Part of a small language model's weights.
Size: 16 layers, width 512, MLP 2048 tanh GELU, vocabulary 39924, 91.9M parameters.
Architecture: LayerNorm before each block, learned positions, biases, untied embeddings.
Training: a variant of Muon for these matrices, 3987 steps.
Each number is 128 + 32 x the weight over its row's rms, rounded and kept within 0 to 255. Layers, rows and columns count from 0. Numbers have three digits each. The size before them is the row's rms in percent of the matrix's.

# layer 9 MLP down (transposed), 2048x512, rms 0.115, rows 781-835, columns 0-127
104:171150125163112145120128198131122137140139161179213136144121107080128130062107115115112171116147126137125167174110160115137125138146114127100115073122080135041164093069139140122137143124057136139174166119125124161129162146109140194131154209115118025100166155070158091133096092133169062113169062112101083138129160186104141112144109134172134169148083147139142138186131117102153116122111
086:094154120092105122140118101093171127156127114142116096118142207108139156050119099140147136114132141101107101148183112132103123108116101130121178112101180105171128068110098152066145138140096182092112126162110164123104118123164087115123100126091136168130088171108139073135081164094106098137170169122132207152035171137105175061063178051154106095107135152153104131162150164071093133036165
115:187101107124092199099162086142070102139139083150142140128111186168108199137128116189087084083110102130149147091053058110126101177125143124118107140134161123136140072167130154139099076129104142109199099106110132140173147123148115138105113134173181174123144177147175107141120030195103154153094096122102125146161205137131087129140129154102135108104063130142155119159162082126132178138162
110:128160156159130158165152110104167177118204113170158150077167133106169216166109223131149162136135064160103156166156121112101130111134104091137155189107208120158102127111100156124117156128105096121176133191112135132100117140153133070127117129138093103148081120160119094112090170092125133183133098150092127102126133136160090091120121129094150120128095083130094126092113139164145107167135
109:112107162108166089152144103151145132038165187167109127133181107136120157161137109056129163161090084171134142177111154160184127180160103104100098100089081118120063081109153116135138084159143105119120058126131161137067110178129149177123134116150116120111115071104134130142144176109130198172141124090137099105127120122145134132134089120132111128208137147105071147123115112146144155124177
102:104120143106111103147102116130187163137190097120156127128149124112153133031084081166136167133115110096103116146124175120145142067116077128110120109078111096103192151114081102068173179059080141160149147108159186139171126101096131121135095108157185161063105128115144115124180119114162112196120156166124102114091078132134120117125109136110134151120151100156127163130154104118109126157216
093:178101180094151113146131094084137111162134121128157141092092117158099118125171129120097135140130043057117134106065135153119098087122060122131132089054115147158090123157098126115129140161108182070127147124138164195151158191095125154104106089069120106079177115097116062165093083141154113162147150092203147122095097120132197141103082166041108177127133162145155131087192102124114195138192
083:112088131154150108104136127144104128146180112156113161117171083112169150136170095129090122139105117132128121132168055120092119192120085132101151117162143103096116138128179174115108117143104187063180134116127085100088176148085124193140151202095099168073131149125184138110169138165112117135129122112162191124137180112173163134166149110140088120132088155140081160113084210086081165108147
107:113131101046082130138133125120110105135126104176136151117132118137114112131103195141117169090129169109140151060140164103177131126159194144152080184106118171127128130085052100123149154090138165099194160169124031138069163152128132099077125047162089152103119102153111109143138123154076176132137101121180137145086134117096132128117153148105157126110144153192180103145126132122169109130161
085:161128162084112109113195113124077110089141118181132118071131125133154105103115168144124165159143201046124159174125117134083146153154118114110077145111157071175158151185105175129118195119173107074098132151092112175106182159155101113135101189091129151093146103143131149136143128150077151128172118089126168149120173142074133169139079098150149132132079103201141087169120145113108109144153
095:125145072139151181071138098124129146120096143081121129144118121106138133127153126143128178132125182152122172134184125076107080091122081094097105155143121148120083087102136137115154144133109166157094127131132120126094160113070108143159092162137140129159077142175152154157188102117075125178140144168231209126119098126080157108099153106158125135174144164130076111140068158096143050117087
085:114180135146116066102121150078129066114172087118119077141167188104114141119106142144128111153130191178112051143072132148094179152207133117102083163111156085136099122140067140153074135184114145108087142139127110164084158092097180112122182140170105119135155121141145131081078090175152152136054159117107071147125077146097177076141097102075090203138100154102118149151089102132168154077111
087:125145137147108108179162126080115150153162165181118125097167108153147230128146121139133175151111119149076119154151124135065160122118078123149067132164154112080121126190118117078150149128103168111115093112153090089193100117155155129159141126107135166137052135119160098188145136122112119108135094069123109139055154133184124107069113141162106113090081147124108134133116066127105151122179
106:157130074086160162155077154138140117172119121127147133132147140076146118134124127169120111098170101176129172191096149126160148133154136057121122117103138132113196130159092157201106100073142114093130212185150113161119180129133172114125162115125161139072175159126122172109087134158140149112160110138178141141187074080135149104119168110084167081117111108107082113151146148168137146127103
101:129074172130157106131153164139189102115104191183126159107148131123143140194153107168145104098141112142125153102102125069159167169151101131144128169097162085088115114129152161115115173132115083132130069133154100112181183118072178107105149100120121086108137201162118124134118135154129124137071094170074102112110167167153118127104108132158119076083157130135104114180138135078150123134067
088:139161057124127206118129123113098084108151201123106113114088107130107091058156134104122114163168135148176129130113138182123149133151090111136126131099110120095119078115059173151037069154089103086123159120065126155138146143139115085095238120159142166084146184222084151104121062121147164138139109132153117148128194159099155081123137136159122088072177166147156134105142094082198149105147
105:134141124071104143152098149095108086138157144167106148146103193141104084145111133165129118122127171138141075088127099105150124114134112136140147155079165110090160060165166102170126063119146159110080078087127100122120107132176094091130093109098061140098097197114204194182160169119093131180163152128146060153102123180104141116168112152093126169121067113166140144087158130112169093150092
097:118117158055153089134144106172103100145104127153057172095148114196173102162137130100129156093149081125150123121120109102099092133107084094168169130093152139147018098194175117074106098129160139172138145100159110144151120087172166122122047170129144111095131124092144083119145128123158151129152147171133099079113112149175187173182097138099135057134094126073084121120000142144135086114105
107:116092064128187196118112147127101109171134136169151160121179113150099122153122110123134089117125179098140101104096135193102145133144111066111135109062113111075167151129168182170177123066100148149167146120152113100109156143185111123089097114090144129129152126118150141129138179074122158107175102096168104120185149149130191100118144111137073068149162150139169126104131139080134160119186
094:134164101130108107174147081114181145115133166165110085157138116098070037162156131139113124103146137120173142080098091145093099175145112122138198117177148130110138201124072130180121142136164153146134160088129194159114149071141100145133147101128062146155182119107163120105137111101124168192113089181078154074116174165071094099158127136137160102093170145142078110153087146067129121083149
097:121071186096122148147162104111135135179156095161158055155140182143078104107136132120109170118133113116077116158106061207101074099123202178097100059133144189141120066165150144139112105154102114122099125131116170189108097089153151066072106112100167148168113154147129139180210161119127125105150068134137129163103084137158125063099116093122137123081113162109100110161118150150111111133098
097:114170163150125180123141135142158080092099128165123184147123117130180096149124183138123094077192124196071175136166138094072138176168089091119130130151124153079167110127132124144130092126176166121132108091090121157079042124088121127074135156123121108144116140114172120110141125136160181128130166179158113188138182128093138155108102124126119135114105120099166114176126088112139138124084
106:124128119140156096083115172102129119152125104179068155098170130056081122128128132143065054139137138136112125179135094115106153168096069125060105152095122064094120112175085104117163133156105132174139099148111168144183200092137148123124151130229118106135167142144128133124121108134115192123167165062167119141123207169132118122092147108149127110112186176147077097107112112144155178075148
098:144139129141124114178151171192124108122066057174132098089102177191157100129119137117185089131204096173126128123102143147068169120082118169106106102156098141130145100156117094096137141089122148195151157143116124199125143099118126152091101100161149126092112160079142121122087168114095131117130113137191137142121125016065132068122150111151105172122098156139066111072153069167160111151101
099:094113093106076125115107112145161135088132152123132126110113151063127111155174169146154165128090084174110022087092099146091133062145126149142138169128168076136158202131128160108103154122150127118192222130150150103133100046140164084161096134102152115129062156128109169188090159148141151115160131082114192082078145137093150160109084168093126109053118119142132083125157087103142083117124
090:091088122141171162120138146120091131090177065076103121161165149054122118135145113142076134102199145192123129172092101164157115167134130134085137121124206086099097167119096152201126094128082144051148202151159093106150167100137150116136061128137106087150115142133170116147158142113080126149150121159110206166162095170105114071101125095100059140110122106101125063199123089143195186127149
108:073148171105065081125104089131191169176097088055195092155171125085149096117127110175117099146075097116101125119198183086088046089149127137108144161141144150144162135096118141128115149105108156163164049141078140177121125131124149131090138137142121146126127179108160086114111185171173103166112080135137096161063118114130114129144162126065156159136114158112063112159091159147066121105117
107:065116069150096116149136119126171134097199117102086112095213090054118143151132117122177064132171122118193117137106147083137165144109186133146116161138100071129190089123090107159138136155174125097076077126126123085156117103120116079154073059056076129124165086111119145129103138070152128112127183118159150154147161160168131140062141129105127069086122051168175120098148184125160127126083
098:152129152133148102166110104086136141109119109083118099109103151107104125193125135172073170122086055079097132179161136147086125171068100137172122105083137085102139191113065083152155097133135152085110209164048131178093117111135090110113110126165142127147103087118193167130101146117140134116116089076173093087102129161150085092142130124147110104149088141125170122137118133119143094131076
093:149134121088120119159193112133087132123129116131146104063082136146125071138167048151112107050139116121150161169148132144061109151086111108163146076089137169113187156160119106173123119142112116102119180134119131156175093128176119162119136218125179078131143112132060086144087138146125107164129104091141184082121149148102198063140102124106099122117125188159070109205129138149059117149152
084:124156195148129160112136149132069156073107087152194106095122151183120213092144106118188126141119145103093086130165069096078114093059149190138100123145126120084152127109149128194156126201166100125132150146184114062173165160161127177107249101121155131118143107158145185117194157146100099128120106162064115101139092166072139109107130177093098121148133125142086118150180088116152125187159
103:143112149111148068125109150092120085173200137106110096145199149096117114155145116109117165131174090098149108017113120096144088079157126092116140102132083143147134168142110177121204208124112135160093155109189142151123124098105095130146123094105131102140091151097165137101099078140170141117087171117147074126151143147089161133083095129126202129063098101160167124133111169138157059142144
097:091128179116134112147180108106195122116168133165122142130073103155178128141130196181090087150092102183144125146166120128039135122109030154141137117171193147158103119063073118173144118162124181123155116168138155130122157127171160114099193145089187117167078154101138104133129129139103104118181121126104137114160119116108155056080106176115124101114104152145161136100111089135148119110173
109:198194101071170144118149153090105203119141095113140131118083158147117130187147093094133124129135108162124096203105133195116158171154122189185132125087152144184120119120134068117117081142081102063125137101179183164087101141125151119102148111126094065071098127119106177132134124153217088134188144144124095113144125178127079119159147172099142187141108133138205141112126205081142184106115
103:160117122164081102111119116114100145166135139136116142106112186194116153134115129117122091042111170175093084101107161138107068091096106118099126094127179126061125081092143134150117203084150124154100120152189140146128183136097078098083141171141113153098096198181115064107144124141148115120062084099144114128154111151137157143126162115156092137131122122099151104153068099129141142097179
095:103132142106138130193079112108097106126110155164098132096118094112046182174175084070062128123119166098145182131169105164122157134120147141154086157135188146142101128118100117121126173185130111094174120135140132085112094121168098183096111121154119107087075081112129040129102112138204165132118117114102120099137119119108143175104115168160151167117122109122096100209168098095138147153126
089:095153065152082170177164070085106137054145132171140139122093137112128207093106156102151093114171144117125155116146105152176167133095132093129110095064040051113125139129090123135140116144199120113151108167111133144135094091133149077114185065149123155117083163134192151139153180160151159119123158156081127169090117124094129080082107182124089034163129116108113105118151148107121204151134
099:112133102148122144108203127111138091093150114185128117114133148151150070161112103176150145115062138118127103100088135203048167130067130208140125130093114079072108171126147158066185090117107146155176129161146059163118152176165155111140125091088078139095122142195112128145150105136157170176123121131177150193143110131133159121148093099138080108090102092146022145152005164090163127127132
102:102153181136182180124139215061183158131141049179096148135088123037151184059086119126161160151136122135069203167080067092138067157118097163160161195150120123120151140149144047082125139118118142071155146135133131113158106125151130087059196107157163186087134137159093082083118160173111134154102121130115091084166076101119132126076099166098059073126167083109133060120159096125128116115156
103:103132133119132108073192163066163138092096154111140140127096151166119121127101113096100115134134144107120074093116113117108108114112151173077148130076145167100114119166054125151155061185101085138137163092112123119105104164167117196126173130160168115147137116139067150181105170159082158149145083161138153112151177160093131128110078170161100139134111120083087044116124101140152126080135
096:189134103045100079103117165099123095099134094172127066134128137145138174135082111161135129204112123117068092122106110117057134082111137125115118099162160122089146147163078145138133085145165103139159140143103166119107126156169110160127139130096094162136101145107141054085118073079165098081170093190191080105146132131129129171133080062115140141186156112087182195114159145040096153132100
098:154191104115107165149159137171144140141125119111146111119155170110105116102095059147137124152154141153109089100121114135095115106163154135093101140115187139112093110155121086126118080095150141115102112185202116139118172118170161182150151116041159152135161131170147081156168166129085067159118116109212137143130111061128161162129174232148121152130120157149093166106135056136123130167179
106:082131121114103070115074069092133144173172133142100137147110117162196080119199146120094137102181093144095106096159101151120065111132118121174180105110146143141130140171164174182148117085112116127109093139133152122140137179119102082127159167141149157069146167150114123174142095130149162166116104185148163142096142160112168125124135120097130140083082086099077113170155155146142129084090
101:105176130084130126100153127102167157081154143176154121149122128054108130132122153105090067159120118145077148094125085107103139126075084085114129174065136133182155149071115139150142104110115133159132183131117149153059143097099161149143122120104123092204138109114126149207130147156128159132116059149116124150146080101210123145141075132127128100160104132089180065138097109171132156100109
100:115143116098061142173147155102114127109110090100162125167159138105129118132178134097057144086118168139155101105105120123127129102094154163127076105164140101154097151190134087119127124178114111126111109114137053109163093093101127091084130119119171165117132135082132153122080118150211135174174137146171142133162169163132040128102098071152151126122094094150169144124129125136105100135133
105:113148096130084142138169150118175142141160106134166088115147100148126141145149121136069140136111152144163117123083126171090110114177133133173087130131104149099126111113101119141148111123107139094136172107173099114128108147115154164131088081083146147164063149140116133115154075102143175148112125170193155130140132113162135094099115113128133172112109047141130153140083204144126142165118
104:142124078102095136154085137142168102134083095096089115139126133126161092097088168078126137090137094131128169123144193120140191129106101140143140150129112179113130153166115129090168103086170091115146152156128127109131155143164154127130098149129171120090105128143142135182224104161144151126129135122169085093193168192093139107097117126165139126141129153137129163149089190150084183098137
090:088105144121093130134080099165136136136111126092156140133137043134117106117089101136053150131138153074140150126158109135114160131157108143164099138149171169177092114156200178114067128144135110109126158140149144115129144075120117091137120120149077092067091083178156051089091174115205126139132156143133129124130121137138123073065124099090119112094108132130105117168152145105124096175255
111:062060134126073172151107095138190163145111131144125149089167064093142127110090196132152154116108093114111137131142094135122163106143202079129103129121177123120054145091162165135129086158121124149079105063127128118185154112156117147122180134127136116121119105137136137158182107183138095218133103132071099119116100116128113103130150141104097108159142169069106115151153109175165214087134
099:131095092159102099141119167093135157148216107118135171080105168119133162112163141160068120166134087131132139136154174114075078089143108130093149071107074115088152165123054167162118098105120127119134117155155139141102199076142155136159161134126110114122120135154112115101097121208177106126212132135111156156076104104105102107080107101131138130108138184145169185167187085127154121101126
104:176130124137140180102090131141158138076184100178108073143156152086101113145161141130091106149104103140074140124149103127128081103130097142130131158077139100089095110064138138167127108131125126108080086084122121093088147075203140118120089119139068112138061116087105153138157136144167150139142126142084051109092123131111176116086113110065128145096079123070149169137173112092163129197087
105:074152121115174057086117116169091136085109118162160189151211078101132127141173122140132138129079146116121124103177106068132138146168165119137108129140151212135085068106062106124136094130154150119073162139159082138067157123126122062170075144113145129074147116129159110099100138094114084096172114170141096134128139116108124134157103100069124164184088065094144142153136095111147135133125
102:145123114109120110073166164125115182117147122146097142138125128104076122249137119159191147079182115083120120123083136165120166131155179124147140131100115123140102128117157120171110138135085073151145141126078007116130156120124123087129149173141117121149149126133111145081091121140117145087167149128133153078123129174124125119137138148137126088065119141088107144120126114189094119109117
111:131121179123143107098083162130153146152164136126108181078140173119118063079152121139052151174101109078141100143142121134099126152153174089112130106118117154132143170103129142183122093170135130119073107173027161112152161095121147158158161165118102139138186134139123138108119138145146133107127140168167158153123161161142133160152116205181212065090119079179165112087150104153163172152190
101:126179149110152122143130082105105142061119095133100134137113090190140103123135145177117062076158127104127136123110120138085167103151107137056158146067096108121124166095169169079119098074139105090130149091207170145134160090128087138109154156137131106125146134089083139098201147162149129113106151098087203180102119093120135151109177102139145094134116149129137090108158112048158129147169
# layer 9 MLP up, 2048x512, rms 0.0767, rows 782-835, columns 0-127
083:078096100169142170149116093157204100132153118118154171146141173177122169118097159176125113076172147106177119146133159084193132206149154139154151164134141127157147109115126185198118105115101111157102111124109131084077080157167140122174218170118159085118148100096123094119181128167136135092143109114125152172124091109137141131120130116133122112150090120145148130157127120195135129197144
115:129108147189118144109137169111122136061140107113147118168184206177027147083088146160103090113115091133096068147146084143134107107143082112130085098129088103124132109132173122146112099175078148105132133087067132151179078107100116076131178118115124102087136131092100124115120097157092157137114095101104171114130205090133034079193116176168129072096133153126100127119147136187123124152195
105:097143107182129102135130103127071130133186098115116072067117113100156130131118179058155161113108149099125178144114187058177103183131080074099207170144107163129092079178139184117117148152148115187128142120069152148152132098141113160167120110108138150120141149161105104155102133070115136196089121167090152105118139108058178120113133130104087143131153092087083105124118068080190150189173
106:081122157097123059190140140112084136142154170120147150094134172114126113159153081122136114158155077174195083140130142153153126169139092117144055096064136128115150113107096193137128117074189091137122180159111170206145125178166195109101121131064095115102087141108168126093107148109117110154158168142108113098129141103152091102192138050130170169132125089127080075183120142146154190146161
099:126027120141107079162155129171150124150113099138100088142056137080184128086154100084156136079169120130123143143122159071125146137199220168192214128144122165151086136173201181105109132116118090145084094129136139095150186098119090131158111100195145143142061190162123165175104134116065144119048161145090081111159115164128079154152160147134130084097106125087160117102082115109114131119178
088:130173073140158143162191083121133137117182153219107122112159140089115106107065140112072141101089113107176135082164134147082165155142117104142120161129127137086168122149096142204134148084094192117167056168143136100084110114157175157159129118116136036108125116148092084153111167150133132127118173113133157138145091160114148134158157049162125166126150124095148122120138109103120136193169
089:205149140117108099148172129142115145155129141099096053118099158140104141159137132126109131146151156134102099063105144170030115105137129101165132087120176114093083128106125130213140169146105124142084061182075120193150110090130102081199125127143153154169148111142174144153116127113117146102090112141161088120094109156090080139071113203102125089077144124141108114162144097171136084127115
102:131199092089181070147099054104117123127117128119133124110124034147121150104106091133154148127075167050125138057121106114124100125131122102085133175115091157161195115181144197161171116140126029090147095094134193193119117146166144129155068127139098168069129078188120077143131098126081113164085115173097131121184133157129124144137089086109152146156150166113134168170090179077138133093074
086:133178077102150195170089142124125160133108098095160140188142110133159148080168138130136102126165051124111114093167139161150125139071120145141133127104123148161105124165088118146146121177117118158112177127193143067102180139088131108140149134154085106153133139127215155154088123154163120141193080092123089106199128094129145153112126110085121137134156123114090077130154117156079167128057
097:103110176114155131214123051053144095120215105171109121146141101111149170191139114082162155088162135090088091124130160169092130108196130124188138114174103056096144130174114138097162110170165088154165161138181118110199103094152103143088155166063166135142161135146111119121140138114145149118100134125120109185112097102110104121120145191099151128104125068083114110093139152095095154103078
091:094103152145160104088101126068139123065104127175144123101166187154109147152103142120186062155163117113074091115179100161115188148128184135095127152161137116118174086119128125122103120085183090060104142124159188145143129085135204159130152146139115184118136096152122108049113131137140153087119119186145116110109127115133124167096175137123123135149071106107164125157121154076145132100133
090:104152145108109162149125127183064137171151087128126127130092134106115171126119110145048060034143151161115200155145101170151111088133126128149113151111084178100153126109138164118151143087153075142146154132090177232150115132118100104147150095158135135095151114095091127095128131171187120152105134170171122116153151121091146164173142146180054131118164088119101185199083142168145221173191
105:145111157142151158106082146156124126178126171114119098155108135141135117168090147175125137099124145127143104133136140161162051148114121121144144148146102196107059110096133202071053093138127138136144126106125151119140120190130114106111102153207124206084141103127160093113197130078141148099135170101113109109105197164199110102096161119106149136117118201140083100127104057169126073131138
094:140161122141147138023105145201102113128153099117122098106146137118108102102111113087100155138110130108112167108113106158083026100086129146125150157120099180130196166082083117076109154191156158171129124124157185148106097129159143150094174176093120141148113125108206146103121115118161127161108163106133106130156046154129154163187146175169110092148138094146089179114143086089092110135103
090:145132072144104143115115056137201145124172142156107101123150161139121132112085152196162086132085139139154129084106167125067074104146128153062182140134158112112097151138097073102197118191127160159090134104139114117177122069113125089095140137129102119114131143140175170106108153085141104170153144135141139107129149090139102110080116126090163104126127137199129123143132129133184127122126
105:158101164118093138106174166084148167123115102145161126068109121164131138084160168067074141158126144175133033125149091136160185056107128121111077149117135095074161125135110124153133179088161090134162107098113151132126107143156075088158164102142123073222076151142114142141110130038096140135163190098091122165145113172114119100154094146124060143128114098155146113082134172119151095105132
097:100125123124137159133182118166120095080106093141164115164064122173176069156148102205094185163060122108132199151135123102091122103141158108130083114133155105127082110134124092162123119135094105110120108117108039184138140156095123124135157152111153084095097163051124116179146133114125119125149125143188092047162186085125158174124154068093175127148193147088112127125089128192184126099087
104:076058111133213167134148153126109116098125124147124140135115128145101142144062159125127161155125166116085129149068128100070113099142168183148089160131064134102122198121124110178154107058118153143185096143126142180131186177157151139160157192133150109141141100197139129136100165108122167097120205046124135136155113094148152156165114179168099138142180135171125129171124050119163056142128
093:182099123149050077153145089088113115134129138084163123104120110206087150103153085154198145100134136100134083184111149117088136130113111093131140110115061136179156099137139130163051114238111133171150138139175125098089163130047129115131069175143089112107137084150059103076129173093111105115144115114165155182138100149128107055145117130137204195114118130140122125122129136168156092148194
101:139155175162135151120113100118139089131124180136119106125135098137140105145088179112156140113100104172109171120093083143143112147121148143138145170174127189161124107184158111125029081124120115122159094164150122122193104121167126072158118090091103145177142180159102143140107103117114124082150117095140174117146136139154123109089159188160130189126169087143163108158105155169133157116123
095:080134067130152134146121109196181115136116128104193137131093154131139183150122083112143135086120098165071122117107148198119134122118103219111114137084197123067141083053118169059116147050190138087144133089094080082177127145117164166131123153077110060135193136170096125109167126057106127135109130122122157165167124126162067145127110116034135145135127122144167137133116122158110149120137
102:085121132163074167129105145167072144111115177129200122147172135143102159134119105167118104131160103136135116113107178176123118156113132146154151125159150162184077154143147105082129134115162132137173100096098108134069168213180140096122136163129121109113158157145099124120109200210095109117118066168138115022154145126095142127151154111133083122128114101100122133218115109155122125121115
103:143066136156196117156139176166116162117050148127157113119129142141110101176097145113139128068072120075120071112107082112149119127103219189202162142118094127164104074097115160131118111058104142135115142145152114152094179101153163121173111141094135047120078111099145117209110198193133099104166058101174128138133126128090121138120060139170116158136196126152117184147131127147109117062089
096:152134159138105140122156110153133148141105141128160102122132110117111201076065118092111139092131183162124093135154112097162120118105190110180116131081148144163078135082127164093130118159073063144148151147164088151091149114128141051184137150166125110141090096128137167154126085107172129219161090176083131065171161137099135158132104108136149126125144110151146136128143093154062178123109
090:153137130126216114141144168068114118079104093154166126169130142057144124145151151129071127115098107152114117143103176095125172130144160141093169111145068169162177188112126144163137156185123126217181169143157144131142113104099148132145117171150132168167118130108139122150109145100118152107099175068175086121126160130076084158117157131155028140107167073112142137154149104156075159163101
108:130118165136105179116140176121139091116095062132109137151090141151143122131182084082161121146116122106082193117133153124137079099184168110085151113174117139085158099182150138177132134150112100178117091138135121152104206165163081149158145062149128151114155094080171093145117159150135118152142070080172124161106131136112098095095181078172142112128158137117075124148124164132133112116142
106:105171198178109087161143179096138167142112154133131186157121112177083114139080155077090134158156092114120092075193134122100070181145194112151159143120109130046194104199136157056117145125166077113134103095142085165143145109146102103094125177105099122112112164096043158131127109178114124107096101156094096083146118082113137111102141104130176193145117151142075138091197148139114209131118
102:155194187142180229155112164134103158113149119066141111070134120157118108159125123171161066132117117093143138130149111112148187178134075174144181080126090113095140122173080127139166142143158103102128122108094120174174121104145109112108121182108078062105111058144174174108093144151100119134113135109155153142081122115045101104132137117162140154080124120161123168144137117167127099105101
098:109149121105149117161210084125108115108150078137103110086150173128159112132139113166059107087107067125133146103142139157128129144182156151095160128101184087154109125151118124166133144095088143159080114161139124118167167175155185132081141182120095058117139160109109138201136111138175174104090140118099143109129155126140131113099097142137100080154131100126109157179130104115179150161178
072:136198080110063127107131033121108120112154106135135155096118101096180074132142116150159140125112145167121160136127167166152149194172134143137087118128119110109122108119120087079105106132083175155130106079116081151101125101117085107112028145138131126128147144117042098156109113122104136094099147110177145171146158160188115163164078095167148111151126064077165105139104156115126154090099
106:123141114111171152105118159111115092126090120183162178132118091153119107144189118153110162122181104109095126135192135232128123172192117113136088100209092148144090185176093156104162103154122126126081136144189217199123074164147126170126147112153157032118148103081158168098118136102152070127157085081067147141102152153126120171089145192117191160138120094158124166130090171121148141134168
098:159169144167146119125152128136161120221061142113076146143159155152142136127095121127141086054061145079110077140054104127126166127171145151159203151072135115166150059112119140182131135152111134076122139164083166116139120117085094172106125172137167103127148126167107133128140138162094122088154150134094129100155159171087130105130102146118076190060096175144099147133114146103095101155139
103:166156161125037138144122177166131099097136076155119129136190158112154141129149086100107078124127132207129109166150156076149142107087133086141160123149110115096165111105106115134125121124170057073095132149141197225143061105179139186171095137103078129106088134104112104132061112149116080206171153091115184126117120119140170172152190105195110101157143114149115123113132117162147086153081
098:118150130130155127106175101119126214109091073151109117126131113086155102121105115158147155224055162088083161120132095118170112131141140130154093072140146068155136147158158154115106092127142133121109120129119176101112086087172040104173190130139151113209099113206138094117122076108116158217125157151098129143178109170140106121113100116125133110168032128135128158096136076093192123143139
099:130122118088104194138160110114118156131125116107134138141135184184117109143136099136119153182142120144111105150122059082070138088140120092170113122140156133142117066100159165123112095097130067107159182110169113144074123130151068168112149065129089127048061134131179096158072156119184137131179149104141139117179124119121069082078140131127082165119092143138188141118106155177138110130154
084:114107138125121108139155103101104148130144135131231117078137155118196103103112142139206112076130110112162090153108105122128105147101132055106126103137130150186122095093105117123150138151096096101142077186144117112097112106139148112135132140160147155104134110145109108114144184159179131116156143145202162144123156180089111102132144155117053131187103106098082156189093162161128105095133
097:056102069162152117107112154126153097180080133154093170120152127152138076128153121135157122165158149107114115146063109169070137133147101092118150079075142163092137110139092103142148125158149129144142145093143213097151140126143192146117177130095117135076174115142146164134159115126137151147102130173086159127114118089112169149161170143184080077130051124135181121133174103151144156114132
104:155132159127115139141098124071110095135093105131133111111107123141156099107127100172131108108129141103126108191124153171088102113079125129141132104138088115104126123052110123098204153147135122151080120126125092141156088068125088126125162138134130145105078127136137150122113173141074197158191161139105155099132066132156152084175128132119073181110150112073127115092186172111081143163141
101:127097166119074107138181153139128117060050188174108109085130124140135085107200190133127122187111148191093123121118146145088093166148162151129113105120129127062089106125139095124122144201091095073093150113078159148145118182172075098118138146186105151139139075164134070185173119168087192120130084102147158115126099124141154137159095096177140141111166105135111121134175102093173132174154
097:074155093115191087070130145128110181090141117160140123169140172112081155131124146122126150115146128081081157142063152049079135036155132126136107034124141140125152151103108118086142176122104141138098126117123111122137164136153167100099115111112154169109119092089167103138150122116164156121111127130068056159105141169162114115085152089110096095185150093137148158120168088012135138107129
099:141113169177166164151166169130097117132118125154205094184110156219135160190116166140098112145101125140124113116101108170138141128101143150103156161122207143125165096102116157170123149103159152097174116097110185141106141152167077152095145087187137173140085122114125129129143104116110152131200083123132121138111102092153147078090187107106092130127060065147078085171078082086115144132057
107:124102157109104081131087085174082106129121130172040124145111097162167032091145143105098181073167151124086107104087135111114153142150119125148152127167139104106149089080121115085152169154085114182106140139160153185128123123069102100097171114086127108145118104124121149098125071110084175162155153113137119131139124119148150164077115138129155176139094100107124145119083123180101174094067
105:172146151102109175110093156071121133143121139127143130143083148174129116152123101160096164075148134158147161159210186173127089146147063114093089052161164102077123163149158190140133125122135118115107079187087126169098116192152079122134167113117121167121160169098123154082158087139070136137131129135157122117169139169147121092105194084170168168093150160176092165148118108132110126118125
104:048182122117182175155104104171098200102126151133116082114106075104164139100101156114115142167138149136163137152096143126191119126183154117150139157127123155110127083119118135166103139070131184161129105123129109107145139218146095137085168081133102075151100184085125111110188177100146036127084122109124137113123066106129077160104133142197126041075076129153163196136158157113134136112131
104:137161219123116107137099141138142127125121164114113135110126114136160070099115115116149111146121089089070115107123095169054105177057110154139091153123161164146161134093151174150131163155173133112120204107033119115127131143210150154163135135173045153154100148125182148119154188161105080148202139102150125102137125109133095120168076130179118133166130132179123138130087079119123134144102
102:149104137136183127134148122097082136143161132194091135182131125130141170088129094110074113102109129159145194124162124122091105121160155179169201158116095099129148133154115160093133118106153092069136136166125106143140120101134148129109142146135138160150176055105071050096183184120181140114155119139141178181149079140124161140132120149123133142142188150150138110145115133106048138142132
093:139141149141096149131109096118121142096102145112111136110126077097115087123134063110166144058158113134086134119114131124068114091134143167154098142124141130199140087132200143154185143173132125144174180144128151108150128127184156135161095108085123160151122142157163110107125098094142136178134116051083151191115102127160167106120091122142151133115061127099151138164133149150112094074116
102:146137113155134074153128116149137195132142094170181159110142145112074135116158073123114138156185133139138112154093090082082161156097131111138123126129150081076051152066138172192073126164147088126117069126087098071126169134088130150112074153156159146158135081123145160162082181163145146127130067136123153097135140171155033125070083160086139147167117113138086123114112133094196127139196
099:131083089144127111175113151146169120108071102140116107152136150127176114148089046217183156102072128120108136121155094190111079169107131156117126190113156164138133093142186081123054207085122122125136104129125129129125121099148082165128129190116127161172101115133151149132071143160114101092047158101133140134107105097124118151073099142088132167122109075142099095196175146127129097226107
109:104064147071150121140155174075128152082133068144128126129127123202062137112139102095122048130151168129113105125145153148133147095162146165148133171101146138129161108075091138066163138105102100188117120150150162128113108112162121074126094156132099094111109105141148092120125113146124150104115186118112113143113146124156174091077130099098152207166095138095144165128179187173159079144145
102:072123106075119128144096126149109071165122105182098091108176142171080137088252077121162118121128103179124118159117100099084130093170168113132138118071118140125079175121154123129179146175117116171125100161144089115089122140139071134112136177146175112075121125158133134106120167117089125078111128167125051118120113073101162156150072161103164131088145092070184121100176077131191141134146
099:116117150106150156174128114061156117139107129109203161090101089192080114173175129122084152144166132101189122109135158118098151120186128136145174173124133147116139146143167119125095175148188107183136061156079082163123057131087085076114124122106117121107151058176148150096155155115123095106079169166153057179156094065086107125155112165093173106110130120132140125093124162116131134164164
104:156083156120123180113110101157121211114108161069076158095217113147106140170133121108109133113175173167151098121093144114109122107174157113101154095141132138156105086134119129112089083181111146081207107158133153098138165129145122115162185140155124114150183109075092154157232150101153143078122054165158141141140135179154121132135158171124186115163108079136110148116096120117174127115166
096:122166051183108163143159158131084169139112138131094145175136105181087115127164171160128088142128079118182106153202157100060092074138105123167117153137113122084076142040079115213157124114131163123141136090123139182087115153100149130147157108168109189182108104145140190117085119123151180125160069093128126181116128184108140111162116071167138172103168134095147159203059153108103143141127